python train.py --norm="layernorm" --norm_eps=1e-05 --positions="learned" --beta1=0.9 --max_grad_norm=1.0 --decay_fraction=1.0 --decay_shape="linear" --final_lr_fraction=0.0
Each number is 500 + 40 x the weight over the matrix's rms, rounded and kept within 0 to 999. Layers, rows and columns count from 0. Numbers have three digits each.

# layer 2 MLP down, 768x3072, rms 0.0327, rows 482-763, columns 1920-1967
479485575503467508481514521535565453505490438510553550471506539476511499458514495504454548536493516564504474478523546523511483515464481505527513
477486504503512547485511592497480443488429510475520549494528485424479535525511511492549438491513476492526479476455550521489488569528454509448483
533431481493511476519488474448504473511483500473476510513459546479495611484531470504523511538540527525513496489537415563517533487536541527599498
511556396449483558557497457501448500536531596498424509556457531511496494507505407497551522436505439540552495505606497553462496546497521497521453
450447547561544518448512449520489489581529571547462419525490519508503492471450512577496497487518608492477443475398486469459550519517583507457567
494548518538548490532549478457530517471468501511427469563530440591545512472583529393482486442469510488435556447410481503545501482490488537501576
473500557499506515482531601511535513535546514439451515484442510531462602554495420455466527424492487420494561491502491451440516455515475535535569
492551583470472471541533473478503570555491476475483585526534509481538504493525574448426528568498466446439500549488454555492529473550537493473485
435470520544513492442542532535512526501529507486469494520490466531517533450519479452530453582486470512561430448508485501498572465465511454475542
458522480521503585488498540555546512501531510551500465518513562517449516496473559461533513498531553530510492499500502482462560503554451516513475
439572506501488557526496551431584477530571556485520506468424513468527497447432410534506469489473551509574523518584444469497471500493520504510468
492459448496477468550545476418537588493573509485547483508460442458431468473618529534482521461508423427398531481499460555340502441501473480507471
520483512519455500485460511521446492543510513481436518545570482558458434466513464551470526617481471511527553478406491497462500472541537563510482
458499511494486520555442502485522541492523536543560457538530481395512557501489501490537480474504525429431488435578487504522549451419428560477425
453496454495524568436523501425507451541460556535480478561474523557512513418526486446510501484507534498480405451465501458458556490582461492518522
544491496429484516459525458486440501530485456546550507502519506515483474515512540455473470577512539434429445529476471503526451572481534496456524
514489395493588442471582576541455505450428478476490541507465504525464502534458465414470459421478537478457517568535445491560453485475472559506542
457466466501495484503531515462570438489530522469524560464532495518506575497577542506434481535521538572470517514481536496508478493495442495471508
472543495589470497530461540440488414481502470526450584496529432489496482403461473522527524626482462447457466493560624459520497471541419535452539
494506521479509549511526528525490515466472529539404525530541512568530478523547457551496487549511481471479509501515571476469501479592482491446570
491496527472511527450554433519525446551611480469511482491511457482461482488540515511474464475510539559520561626528508451519500480501512463455438
526481475548488539488497517522480449548492518486512488517485483491457530497486490435561459527499403499419521477561468557517522423525497471547523
484535398487497494504480468501478551517467444525498487445477531514482420432514478436516459574537489470482434479496552538500516446456495441523561
559572558505484442493413479452548463435519502589432483507475531495449498470560524482500516520525556550550451491483541442526485481473495434511461
464523507491494572551459615519514491497521547515468509497523463469490499594513490568551495494509475524576507475527499489436464468499520485521522
526479472453507471537563447486552417514473511525514488495510528459417526542552489465506468511494577462449500466608507504421479506497544458463445
501484495540470511497510495509516506487398445545540484513400530519486528507510483535485441581484498449546499541445562481439492544500450518519524
527505458466526485503476558525443554544533506531568570493462643459482470519449530453500526574509640468477586558520513560525464500546498550544493
461492511474479482486581499495555494498455537564427509485473521566519464477539383496533438612487415526548509483551454524519515483470473423469515
510491518570519559554493527511502413465580543573563581453419561466497402470510456538561474456508541517572571545466514459478498486526529559515490
511508492526480576378525438507515561458542543518468508454535512512486538501603517533490486566491451560427542560547482509558465459543521484493505
532461495454472489527496543491488462521603562497529516517535550466478566493479477544519532465494474474423459526585506549538508445503456473517552
562471464472485523516520545495485577467482521522524495480545511504506475570485505569505430377489490503470551487463505505508446535498486498577521
523568499511575553509485433551508502503482494516510507457437502461490552484509552611398545448527506544456511482482535489584487472528550511539512
513522479494474501454481511469477502466448450475469500485524503542576532525461515499580459496500544493564557430494499464392432523511531558462510
457456525535505584538525483521480477463468557560519505468461456478527568548466454504531525527521557503595522471515442597467501508487421517473505
538512480469525529544515463583483460483430453497516486468478440542464524481487488405500537402494444389524502487493478535500535486454446501494524
497518431525494471485502479529484563538493515507497521463527585510566494498521547548515505513520485529496483576508503555473444539490548547527512
525524516487497478538460586442497469504491484516457522529444502462466502491458490582516459460501486511384517457509467509532502484436465563493560
555510504465501476483471656448517507456526491453502500464500476509537456473547481540532479588508410497505483539471481492463495501489494531501543
516530550580518481522472494566427517472457494498506504528474472494518505567393485440529517473453431542443491546552486459519471480484509504531541
499517547459503523484471464471522460495514462552559526538506499496462529535516485543540488495429507520553571468411459496542546543501520482457446
554507494489448553517519489602439472485469532504455544475482517453511472504547528509498474444504505524539525476423486467486496451571519504542533
534507501527464491541477535482505468540516503577523495504516499537554525547506579463480517524450617440540477501493477556576525561497447613514419
539559502550499503477512393506456493533532554519490483541476512533445555462426540461444549504528549549467490520467534455443451471487488487452529
494551444530471497452505518568463561502533461472516500420549482512518500562455403585515502432509493494463506505487469518520500465464469479497554
458534596558499462446488448495504449479497478490402533548482507488592463428489471477441513414514448534463519550511504477434519482511563396483509
463537508509470465486501516517486564499520408457459524507484479518560536511596486519510544453546468530391499485454435502490535473542538518506406
478441441553481493486498536512562498434576491476469530493485426410537462510526511568555504539492446437536528559505475488520453549553483566516480
555451476436544502483476446451432532451466519543490517497536492477426564496552545537460438481494542505434417514547508582606480506482452528458483
554511493484532479400505493547630460586527502507593531530514476557496490526483455520562508526505421480559494494487455503495509471582494497517496
506491428579482472425482560465474477513481406512485524440539553481502475556524594542492430409547487474479451521522423507529443468458497473470486
493444492531565476508499508521471478517500471520480502511460575539440550519437494500458480442553567486493546500480474507554449552550506515462500
548497457479522511471489475473556504484497530508538438498539549493542459499545547434477516549480534457504548549550443483511522512502561533500437
461454452524494484494540471488488528425535532529521510431494431456519596490543567473472574572483500554501405445500515522526521511547522560504487
450445472441500462502463457478558508492481476479522479501541471524518500539434494499443502547510446512527531552537517537572456526481512479492481
514581494525472497499483505509507460501556470491478531499532563540583556570495446543525503440538524503430547545551475444531459511501533542582566
483559472560449463486473556542507539443506471518553545490439533470471488521483528572450465511534418476532489550421527520496467490491511451519509
491545476456509484470518479528397583538446549477540488490481523533522548515469495497486534521488545536448429490562546482505536504568424429501543
445480513488547482542440553503467547509473470513529460578478522509572408568475488493506540507519467486531490523490520546497561473536509498529512
490573505522476467463551501494529560476542570484527495429520538503568568512563428572489441464495509527482549484541474511450527474507455505416491
461464517507483479496512568576446476476556431495509550454503557554517523540432511506484534437548458523483527504495458568476525506484492473475553
463457551429518496508427612524490489530493536501477543503452532513501466490530452497446574512545495494517476503440463571491516493522515543524558
506506576448498503447399455481406498525551541483446517537540496581424568473435502472486403479510587431473471503526456415542574547489471489508487
494495538494573455493502523495436497490475488556483452544450518430497503505507551516476502600538506472506437519549521437546530491506454521482533
534491545494470533481522534473478516483583506547464522478565518524419566578418479479538472470498501444536451534479507470483468522514498543508420
487543453540469471565552485502603443477478486532452536576485449503532454444540460500507561464541443472470541541467511474524517468453526468585424
519543514532515599500520500468589423514493544532486479435555407435412554537505453582476492483490496483467482503508468465523471484521445495512456
537533524546438567465500484564486510545520504462577479506478442519518508484514544495575483471509549603472526418447500537521522464504464468506531
565474463509569494587524402548476456494505484509551521478501524529529541480593441539521457509538546519509425528478575521499520554461533511466481
554487473592540502537503513494504484465569497475461497495505576491515489462515530470536469539438429529462537485392506494475506466553490480470525
493543485478452532494451488511417523547475507417527511501488503544559544457529418496476481498474516524456560514545488478523506534494450488455439
510463480580490532516458439547453480532441565509534527499492549598433493523473519451499487562422479465546471522489517484489486480572498488551441
506403517446439554483421524472516463491507420517476500531466521589557597493464464554471482498468461519526469458513502519439529508480466504490483
385538444455446472477513572423516490513508548482508478478562530471455477460542457443480478494526570488468483508508481448563489473493437507488533
453536466568467546543555455540548516453529548512579481504475563541498582460549530501566418474542469635532396540449524517476519465507481526467549
524534425519508504441561433539551471540547538554546513489525547484487495494417578544482475594529492514417525512523508415499430485446523523496531
525455514567514510522467503491506527476495589508526501453433514568584549534493539472490482573490447457503480497474449466458526509548487481540467
459473480462513494520484448553539526460449463500492480526516509515537455513491472527532502480489506478426433606551501436498591444522566498506499
495500522478528467474558493491516462533461459493502458509549427529472511464576517507487513463497547414535486373453515516494566519450486489493486
523493485462459466457473507557427498506505547479474465524531489534482519570529557543471468460492542501553508530498567486518515555545508532563461
476562593470537522464548461522567473530574466530461568535462487467449508484473490557450561448493461508520539539446503481497456490539494479560537
514555419510480522468442492455465527566529546512432563494549445562559427466511577516492483548529530556462486529508545466435470540433522459514509
497487586517426469521395476580558507553548453525475500508474511528507511507450453498498551445527483546526483445530495488525519482454536517555471
520507458457550483508429435480563505497465466492491504476497502438473424526443415478567462560477556455517500552489498555462552519550516488490508
518556527507527501472476556518536498498480558474551520486544488511547480493437542494463467518505494474501429489486463513498564482470437521517535
523464453508544529448521571452481541526506530490492568519507513442493508515486468513564500478497509564524487440530508498551574454480473492519470
564461499505564510512439501497486537505529514540440480499463542455462515571523545467480474470553466571507507515440548519489465482435471531544509
467481589533495457427440505441476578466502554522498554502541477557510639499455471447537451536541594477527449462532531474472506571494562523551469
403476536544470440550495596555522524446428516484564514511494515565491520508558478542422498551476475474485554503419446413407450467498542553508529
510535486477504542468429499445472534551521484482508510468529541520431490520508483485488498472521512529486494444529414473412545515440479503466474
475440508523461431435509502489517476536517450456489515502491522573494473531517440439433495538464482489474460482431476478458541534502456499470468
537455513472509542500528511494492545471471538517538479525482510531446475484534487465564540547482532541555532507378472521499508570508535498523506
452446537491493442505396450489480526386496555504533506524473528506484519530559505541519520540498495437481462544487548508571472547526498581485455
507443438472477530551513511581431469542498477493528486528530466511455514512476520526482471486498501537551494429472530487538500487514475468411461
499501514485410515425496489466505499578543518514492523554496462530471476469574416495516480529463448513513466463517544573465530487438493514494475
522475431547436503531429542512590448531557439468493535502404530518576486459409470417528506491488595568487402489531526575510495510476479487521502
511455431572552495466531498535546530573507545543527440445477463517492494479473523442477475479445599520492492506529490488573497557519445478427509
580508460481559475475538490444522525488514491477451512499520520539454489552472487538551537448553470515499462492479498518442488482498538568514517
485464536510492564545529454487544541512545458425522524502448460518464565469523468542510520512515494525480505463420515491440457444500503395535530
525482477511486516515482532543579434564577493503489510509503540418433523482532446488387533499513525456508428550498512514521514507449492585462551
510559456592516482514539499472456568454501554530486518548514536631490561475555501525476506544458359484443507474530491544407488514525605600484493
522446454474560503484430495503531532523492501500476529618451570500514486451536517471484434457502499511461446576453460517555514478493478510461482
470489540478532484500602495466502564465521510566493436518484523503485595466537596435530496508501501494408503502559485535444487517515494482472571
462510528522491451445520527519510506479477553522485509501437465547527437496490507467498501478504520459516516425463543511516475488555451523444518
523526487549480501497534522482500449510513512495524482477520481458468585506466527489428483483496472503493466474551468510520464513577580558456478
535538537482476494491504418594554485477427551533467498482451408411446550512429530518486523471474548613457459514482475449490551441533513469480527
503562449520446432584466497432390516479510513530532505496483442533513500573523431450469457532536476559447497554587539509506476513505531519448524
480573385510543451514550526497476521462539481515453470515562532557541527528471550501555493504552584521471469539452500538521538461491532449484518
499398526529503517525539539485501503522542541502533517455471578581526369493503445427496518591466506451558499437530501489511544476482473485519526
521540554521484471553478514546528506532506497463505522567502521533485462486464502438546528454550450542581452473535468495437533525478484564499514
512510470529503540506534539531558490498546528494543453518415521480462497435487509469502549536488563415482478474578566489438551540566487471463503
528508573537486498487474505492504517582514467551501456547587496551499491517517396530514476526493506429565513517541526507520581531458476499552446
541471419461443488491515456484611494476500464465435490438443509472484554489403510537506529512474559495486524502547473425532420538502456494610512
450497525541435478505485512485507455454482443547511523497598501595484543455472385545586513532522490464528512516481501538471464443485500574497493
552520573466466520447460494498503530457507513446493463544490545502554501583530439557556555490504470534479500571480512490523520487493512478543510
532490474478474504525527540479509521527531510485467476498483534509475561491555520390496523486477477524522474457509468462423538532543519496519496
501448497519540543456518488534528517478511544461474490486474558538534529509468485502508504441565577539506481548532576457547513512514537478510493
462462434525543484519485445559465504433450483562529462460548491563429434450495401481504538502528501491507502579512498517550472464496530451489523
470440521452549530481570598580549511548487547492472543557436488529420445496498431540467475528456617505540500526518503533534526529502473464455488
420551488540459499501480530507505508586537489544568553515504551446509506501502568451492579425523512477557508482453506473480528504485521538545503
484425511487524515484508469565578484519521525521515570474492538446427593552468469431548549390507446508487549511490516464495442471537553507520501
510489490521475524596517550538436519491570436499479423503583518527458503466389551456536480484462469451458550559567516530576481454510477514474499
511469509425467533507579435537541459545580495501530505513505498396464404519502472516525560476471460520477420486543555511480484523499538471498494
503517525558500527469487484500565527478500492490554451477513487443453489446499494396518516506440438459455454470556419480497456528423497536527539
468461538543436508428522534500526451480487512500496504572438456505482388560529545466497530482477505431488430388520535534487484474511548466511448
474468572477433507449495548548540437457504496450489462509512477480526528575498514532492524457458524554517427477493414490432492475476469522496526
502501509478521455545537516543451529383403489467492483581471595537534559457408453523516503575552553555557592565505553545480526570493493418507584
572415459566505499514498459547453466488531461530470494535494523545499551512450464436532502494478501447497537494462478537514536495449534489531541
470505516524556533434505495526521468579518537494513527476486548492537529552419516545494474594550509437541586534478519498451509541522487541447494
495495418475610491450526358470481479518451491487475520453468523493501452585522536443523475473470496473492499473483526503565472546494538457460506
473626487517580540536507551500533501513491507401497517487507535548521484443489517466477537479514413502540471539445492462448519472465492482488433
415464480500470563496540374459424566565520528532498548495414501437438541525582537500497429488516466408545432486516530480491511485577489506482483
474500567521581550457492494492588488521457518456507504516484537582509471499503459462479492557508432504504505508502498479464575519435520484515528
573473397482614476504522484493414474464532506498501488514490449535589440503546548530528490571465472456529541525472554488525468520539469495540503
490485453453505516485491526561511524544543483540525525431528523469557489526458531539538505451488523492474465594523460451528468523477502473472523
501536505419510496511451500529584534538567502484549501437468450484529537439490532450553468477498558505541509498481470539596424585509446497519451
527506440517426511486471545469451516539506535471512482455542528526518489443578446456551479498502537426489579497465519524519524481449525493459552
465557481476503470510480578556505552524495479519553505472495545435473448472545631516452497513496463542441442510507494602543491566481453549502473
592466530585486490463537537466494571495471491519538506535526491509581464493456517504537504469525494564501509466508505500544533543519505565550554
512399523564476508484478590503446512495484479453543441513457430560521468514522476494478508509489538439485511486432533473483515479508490565544516
441495490511509497510527381475470447472477501536469453462508573561561468447527501543456537463501488495497495453461513497553540468538473492550481
491491396488490534559521544461606462503469477474487504437507470443486542499524531565471475525494534498537478544526504510452475467509475489517497
559515399459572579548437467525555482458412509508564538525484490443495499470467542450513526481531568467455499507566532570470462499413545481525513
485492449496487421547440487463473509504469503522493497466573567546523519554556554483453474431463421475529558456532483536480524475488524486501510
518542467504503503498509463511493419530528581489489515507538565467463526604469468487454473644440420465552468644497495508513447539519490571472491
475507494515547485524562503475486452461512385440472493524455481476481474491479537492494497545505557446520427492543431465539505534447491583507446
457517560482508550513576474580533467444504541484431521488543492546529472457465538470439440521514490532479420531529504556568421487479553472420516
503482432460499524452474567530491485491537496515482500478480499522518507545515510447558465486501473546529470513541471524480479556469589530537481
516462485510557522470560544477467486511502508502488488546555482451501537489483468477523551483511448503524482470544511519527482465534517454526499
534559455504503471493502554476535508531510488450480526552509522484538542551511513543515543548548435469574459470436468468427547471492539447548491
477542463506506531507490420551569555497512466470503525471533506478465468480517522503538478553493491503541484438548505540550506609525477535481496
412444534464548497508485547496448489511497461492536549510492467513508373564542558515512513547534532564469541474483486498517532521445493499476511
511557434512542521515444463499505490510443538517501492573559510503431509506474573500514414575514469456465502542560497505490489484510504516555477
500482442505501504479461447496532495423492534465479573510575497517492468502456489555471478502528491459440509537450472530546480457377515542564459
489559517499515439506481545491519514481527476483477539480414422507548552537460421563536516571501505599480457511607538481444563486455501484493481
497458532489497546485470549492465535502443533505449499592509462588514447498476565511493479480526462502429533481528509487438510541422527472482531
503481509453519478540521504532449545540497535537482527516597452495544442427521582436500560519520605517545502488452446467564517515444499476536550
489509499561492470508486501547460558541465486468551506465546535525479487506498532562476490475500546561462553546493517563491529456541515417533497
433496514462459471439515453474479555535499492541519480580507496551458509529484573453450506479477487511531418467552500482453508542466459574499533
386443531448539531429482495467455540552475529511535470493431486532463479518562570534510533491481522459474494489563511485386503462570447477443514
505500444527451458526473545500529552458443548510506469522518469499544501550440478489530520509497541509513648491510510519531534478487446549522486
445547540441563474538465542455501447525501542576443526538511507447458513547484507436533515575454521549503497495553510530546486531450510430602486
515538538405480488484527432547475468449473544453554515525510471524484472490454516517485459463513464564444441461518489393540496463488542613438417
437565527575450528382361540479489481531443533420496515513505481493454483544484487525449485428459531441435505463501531497464578490528474501490538
563492443517544560467486502573557559480489490487523502509532523442522505525487460534466479485531572409528404461499499537442520474537511436545529
495527501548529444481504527534450532549475429506494537487507490474533543502504505439420485442502518521536421558538449557512523508456502443473468
475475514505475550557487447538536513455438498429556532528516468463495526536437528497467476502526521502452530483430447479412472521492463488533531
490533500441467468545560379436547531595465462515444473553568415471564452538522480538555501507497600516421482477479569466519524513411526444518509
461499510544505517496538474503471464467435431523494518476501502576452524479470504553491490543534478488507450485462546520536499464537512543469506
530480521467560522458437620571508498480537509442528531419501515456472488467498547443528460512513465507461527532516471474492469519469517491508527
514525427489497514560439435543534466508534495443550517380462507464486521457527504548439493448527424488544507520522550521501439535483519531535436
454503565503504524512455451528444537503526506408510468542535454510441552510468459534454474413483522500435581540492439425575538462543474433554544
466481601532507504446439502483381458546530451489464475537495539433473555501430519542482485419466523425454494546505517546447477475516412566501559
531510515498423542472439480408538505540501455467536559586419481518522452468521538568499556549539403547551415478504516506482528493462486481547488
505519556468505397551474473521549435423485505483453498487498499529459469492508472513439442532475481511498490483465453532556530450478480498510499
483462459461499478493531583455573492468543485482524413530548498530460495541421454482569505419451509553496507501465497513512431454405531510473483
494532519439558530508505434555537536526502504496466549490478437441503525467473504564493487488463526591571484502510506531457441522551502518532506
519459518520495445477484489520521506438496490497491475462471506565524475445563530420528517424493498489518454484453500589414478553565479505494480
501488470482520501492489458487464543445507555443516465489454441459477468542513515514442517645519497484488503490536479471510473477493536513483549
515481563490471554441535358503506546456433463473442462520548522573452524430487559459534468557527512536498528494474502494525532451519512430501480
515481426547488500531543528530565503470548563486532532511436546522502476510481521590497524529499394532465431422491513499502502560539460513518510
533465478468471452461514416505538490514540557553390460478426536522622511514552466514473485546517466484449447517575502455492545512509529442537477
556474430462556502526461418482525490563500534501523437467540547460429479542515480523496485429533513468370510506507536468466470491490485495433453
479507587514485504521483542511508509425462477476499513524391526541382480571577450503496498555470570473544469545463503535608484517481520517554530
543474500555442538518502481450481515488513518511470515476496487431569508527535583522499460455540442468489460439489446499467414474474561498501570
601469492531503533500520448497362509542502464528410533468459509484425475496498468551540520577480496578428438501525490485493530554389542527520486
485541533490536472565478492524424465565509526503549424461476463404453460461538533493510540390547572482490488518488522525435502513483530506504529
512466571534523548534372511481492489473389438509489553482512467507525490506466586460462503412516435480530552458438546506398517484505469507562422
416421450472466485530468443491514476506472493542588538474483481441463458439480479563400522487524468532525502537548543479478523448462523452516560
552464534504493474469521414451542508525479544541493456457530489528555499471436461425528523544534521494477482454465461468475501452458548521497499
470484451498555523535551544523526515485412546526527507498511472503483499456554533559525529439482461447533536520504462502490499481485501475546546
478485460509484526496573547477557550508504429487524530501510461532528479454514632451501519463480435439463447503535470591440458514544426561490517
479536482472548545509449469539462403545476496513477501509460475516541510534447488516504527488508488479526479458526519439439572461465493509449504
469436573522456487477536636526517449594498488485489526481419549501556456460554542557481538534478607492399510473523498467521497532482487471432432
567502510483431462495514469513474564488481536539473535544566439465501581439419607467475518525509502513491526504491503512408490466527492473571476
523484506473486517472525500519553539457521468482507465478545465484507456457500578380536551509503427504543559480494511455510503544466516524517511
437515545472459455487449550494384578496513530458559504443504515481463537456495487484491506498448422484529493447464522436562513475369504503471408
505528460524459448512540508528579501480468481461467565510501544606547535559502477600464527515591536546503477491472518521475495451468480497570467
488507540553499551462487514541586536483517608519495485461497546453460531492473470510516509507501569605502523528548498506519499533558436497548485
473514513598526568482409570512484520551468487474462493468489535586426547475486532494485488505512507561538497511453450610508471531504515564454530
520532484439503509570454521531464467442544536480587501495508452478467559508521538507486518499513457596493599458474508488445470517505460522479507
508583475527430513504492568465466509510492552521411513545565536484441516508520597446521490492513537495538512488480547574492472546403489458481499
471484417518618507516549505440452513606538472500505496490516527433492491511500556452488479492476542514502497477550529492489467498530520490518494
525473512463535433474516441546503496536465570525531560480535485511551423515531531486452470461508456495470581470492468463446448464516513501543531
484489411467450527480522489480388494464531469475482476541474539497504469435521529512448500457502425449500442504414410541537531503540516498545528
498394417496467547522536505519495489508472438498487471453524479542515435516514478404468424432489541444582462529501492536518513491493537529480502
501525536497500492529502555497485483490570502491522486543516542491545479440512586513454461494496465459478431476533509589487470555486436503498543
487532517530441452566562444462531454522513522531462468513529510476527485501543548496459482525462543428391437543462519501404503543507491484422464
461450589473467486435476498545424480469487501515508469506460465504527509510544491578556504544544459467527516504506508505548464461497497593507505
525551494510503526442484481487401543547466446497463521510441471456521470497536430456575510538498482463554494501517496494554502496561533537589512
538497486502461508527486491499562476534559490501476504484498579490455459517595534497501477566516458502505486506468500562546470521457561512459517
518436509544506534520483449523533484531463486490458478458511533469443548500500485483532548505515500508522432516511552511436477421526492457549474
508525441482502523496508520528567544504534390527512507441491497469528512464550538500552539550454486493441500456494475467561514470535440493521499
483509477481451501500567486514476500513529551480540480525561474556460443471538494459575484525486495463454520562507518509526497559509538542535534
443448536458568511512498541482561532480441471522514487572496540475520491489519530482497536506490553535517523454502537491504498453485542573499455
553538549487541537450496499487504528487504444469558480500527439534520487511488537451504510462508463487488541600536509475438475507461517451547434
511556559505481473460441493535556530533451487527460475477507500462520597495553546492531549514512412497502523485573502545472465539479498487568554
435533490541508522597489531491564462516580514512443543491526565448566460448485551543478536475514498527516566490552490420508503529556476498497479
451522447555504437537502496445462503500488501503528484496517479567436442528557478451405484567522528507409467582491477451435486537453536534527427
523508589544581472510477466433530485515492522498504507576520503539471538483542535481474552582501535522511501493471466448523509513473494537496528
425449505462457490540513521513451510481587545551546505523509533478554551463482547456538526477492529542458545533431481533586450486566491542510590
515500536514504575504477565541516531537497495522501462485511484515444519520412488511503497526500482546447535513555469498500498536581510495493544
566470541481463500448464612511488530471509544477547497500513437516520495456473510527527516420542375483490538477533519541426527569515488484471528
473559476502497529528506547498463491516533476485501548548562490465506513492501565449472507481508466481525498502484527526450476500534545519504474
505566505498455497564457378482514519452514469455440488469491545447394479523533535481550505420467499537526512483514522488485480483574505520538525
543553472499496560535495516535449481533510447508473517430467520515434503461506588475504449554519483521565525479543488526481479561513547619507536
477439487501531527492438600468473533461491506436518470493448457514549467508491470489545534569515478554512454529580493511472526437543454552566538
483519507512501483507537484444517504458496456499536467527498474483495469492448557584516438446493470529470485540505484477466417591458549521528450
530480458521465518481574505458486501496470421549489493481493511516496602552515506521501490464551446460463442391537553496406497495512464488413496
488500547480539472538491474552478559452548523519534566473498535550469530499494516446521511519510528471459490395573481451541524507483489468453513
549511537444480548507537493425515527507496450508555507448538460461547492479560539468411633525481568555548563490512485495476515520578485507533440
536444418481489480524563494514497453521549443509548513451465494466564534555481510474516507386540543496454524531431484465506514519506490552468470
495488484499503498477470467491476518454578519497525540518429514536550534465476522480439494602541531473454498528509486472461512510442500543511549
492520549455503489531535546463446461451532507513518519455502481464527473507533483476473527444514544555569521468563479438529507507531393528497532
479476526552495480514463488479458462450518572490467523444558489531508496524518457580520504456473483511493583524511492542495554519516547490523501
505464452483499476551497552457535450420445569510509547508608440461521619481499524506510496506537556443542510498529504496569447499454561548537511
488513539388529567507508413476522551505578524516525593491526496433519446500477513553539572642523488550479539492473494476442459513468464466465506
488504515494503550487467471463508488390540514542436472596507517540493531460530514446505521520492545477533449508511557466530505572505503482505489
504456458445549458492557472542540464531523537514516575468457437368507528497545481508527527485492507506586452498533551533512425518501482492504509
553416490470488515496515452549478462502507545476474445449535420514540488472443536424511489414454527514462505466443500524517549499506490432489496
412559488478512524482470539484481444592460524425528513470402429466492506501506502455455458485515479424463522467483487547488517484487558507453465
564435445453509503517471518488515561554492548495494520514469553519571487462498483459524493495500499450515555498523548485520478506463511456537485
457556501436500520524500536556485540449479536472430490513503452495544484430514436495543509530491508466496427495511462509542534463494482511549503
501514565561615441508445507514469477436471451529478513496480473625517526496557571550517489485538548530572541453539530474541624531515472524451548
532537511436522538490515507455536441518486475497512473474537441478549539473472443493535515522516503521461491505550484497542457501503539526472425
481528518546504543429465597516489518551531608484495522478482509423537401457593519463502518579516487575458459478499470471474481541558566441575486
517529446477457537493528480520471453501520465522502493505433499537512529425504494492455491464490505414504561457497498479441495522536526475462514
479492482487498503512512594459477485569482495502456511424507517542513568441486516489501523475479506500556500522451508484490521452450481441492515
500540543468484505510453509514510512465489484511395502492465438537518453457474508515501511483516589486487495441468526480570482483549504405515538
496519478525425467497494506466473532509472508550482533532415506472499514522494469563486518522531604485479500503451489489578527470519480507466541
519500462473463467476472461465529521474482581454443558436410601562581349512509483462505449455564431542487424514433472533482486423417479513515472
480468470515541479575468424448499511485504459545492572536497524522503486500587505505541439399534511468550507449502532438483540521455522539545466
485491422481503509516510519509476533522494464500510500421525503464522496507473497492494528506497494504524502514514483467509501519498491506509516
510474510424545458499526531498436460543514479531467532513483543442431535477448516570508510519575482526645515548554551522474534462463464476512495
485447522493525493528558616520485503492465425507489483554487503587500435469537496534508493522471484491507458449493558590487557528453504516481509
479607565531479419490500570460413480507579502471577511490499523441425535483427525490481525473458467598462482535467479456472440521472513485416515
484504549555437485483545391561491528526588564496470515469449541502419517451503489505531505452491507498522534471498510502575471472530456577465535
476466449434516481515524458485487546530554472535624462526427475428446501577489485537438474554510485540443510496551486494516496473540505544506502
540525529475488475476465527610458515528508494497428499604465443511486520517546498516519489496492503524537500497518493537424545481453459516524428
497472570443529502476604431445617465504498599530556479475581484518538488511482543538491477410504479527472626524459514519555505526527518479459476
522512473474469540487484522469518514511526486515502530505522476496536480475473526528511481471500469446520524494565461496504467482554510544465500
577498399493451510497505531431475487471548530478527497491501475491522458480427492549471512487512493511518515516476552560483516491464538452462452
455444529494494481535515459588504514435508506584459559516626468511464491463414542462440480541541577468469434476556524517501464529473492515514575
531531496548533519523500495531474464513452436476495454507515510469470423515564600419565531533455470449510489506446446485417550455517476499507464
507552364523503522537513478491459466484474465502480484466541498432556511437563499542556507589483533497543523525518559464473407499463509452467511
566532514500507533466475439509447474521454470521401530419514475471495548525478538556459459518499483492568485475480477445565478559464537501461502
480509538446512458522505557475477469512441479481497516498520443531495552541521526498531494453509471439479508417529519500476505479471512521527549
494427494531562549534430451537529521550520518465484489542444511485476497534568502458509489499478419519527403468482527502522451520529524494521474
504504498434477509480563515512574480409496504546627460474519520459511463448512547538448521556499464519563548542483539453435441484425514495458475
535498534544512512478521504536456457562476541546482421446474507571545513464464504482496473472503459507563458476524509522516455462514470476532525
467489517560485572499531466460448484527452448444448458488532460476437420466570507583528484582479452527587545439503497496445492528534506550499530
569528503518442500491484530561477517461520508452521535504464525532463447458496494474497475494479530463527468451574501534523423512485572536498431
536491523510484548509570509549536543462496479493461459506498533521511524474464480547485433573493460465498504517475517572551523459496458509486536
488518523529489496504590480439425505498513503511516492484393567511487467456514458431555542466500559423515516578465463497424481485516402578502528
486516543490452487500460521512554469449530527487547511497410447456452429498481519524564461445493510605580468462424471494500485507520460514522528
520444444506531504511476483537436471513428487499507497432534463513568462565564468512464489472482448526496433441436524547459458486549494501530597
505529450483578444520533523458540525472488527521548494480512552430415399497557512447500454548440443575488499485548546511491419492499546483463462
417488488513540475479493469530519515635567527471513475476540547455443532474536449459492463548467466489476526478429472451523473423513508470511444
480480534509478475558470540446484507503477561485566477484394517455515514507504510485425483555458487510483556536480505502516501522492494520463554
444519581518554532576475466422440445532504493471486513452553478514492467565530458493546478429520513481518494540499523451519496546545468577523412
466600456451524605536582532498514542470488534430532442442583469443482516508484440466514475482458473521493475496437466430441514482483530472555503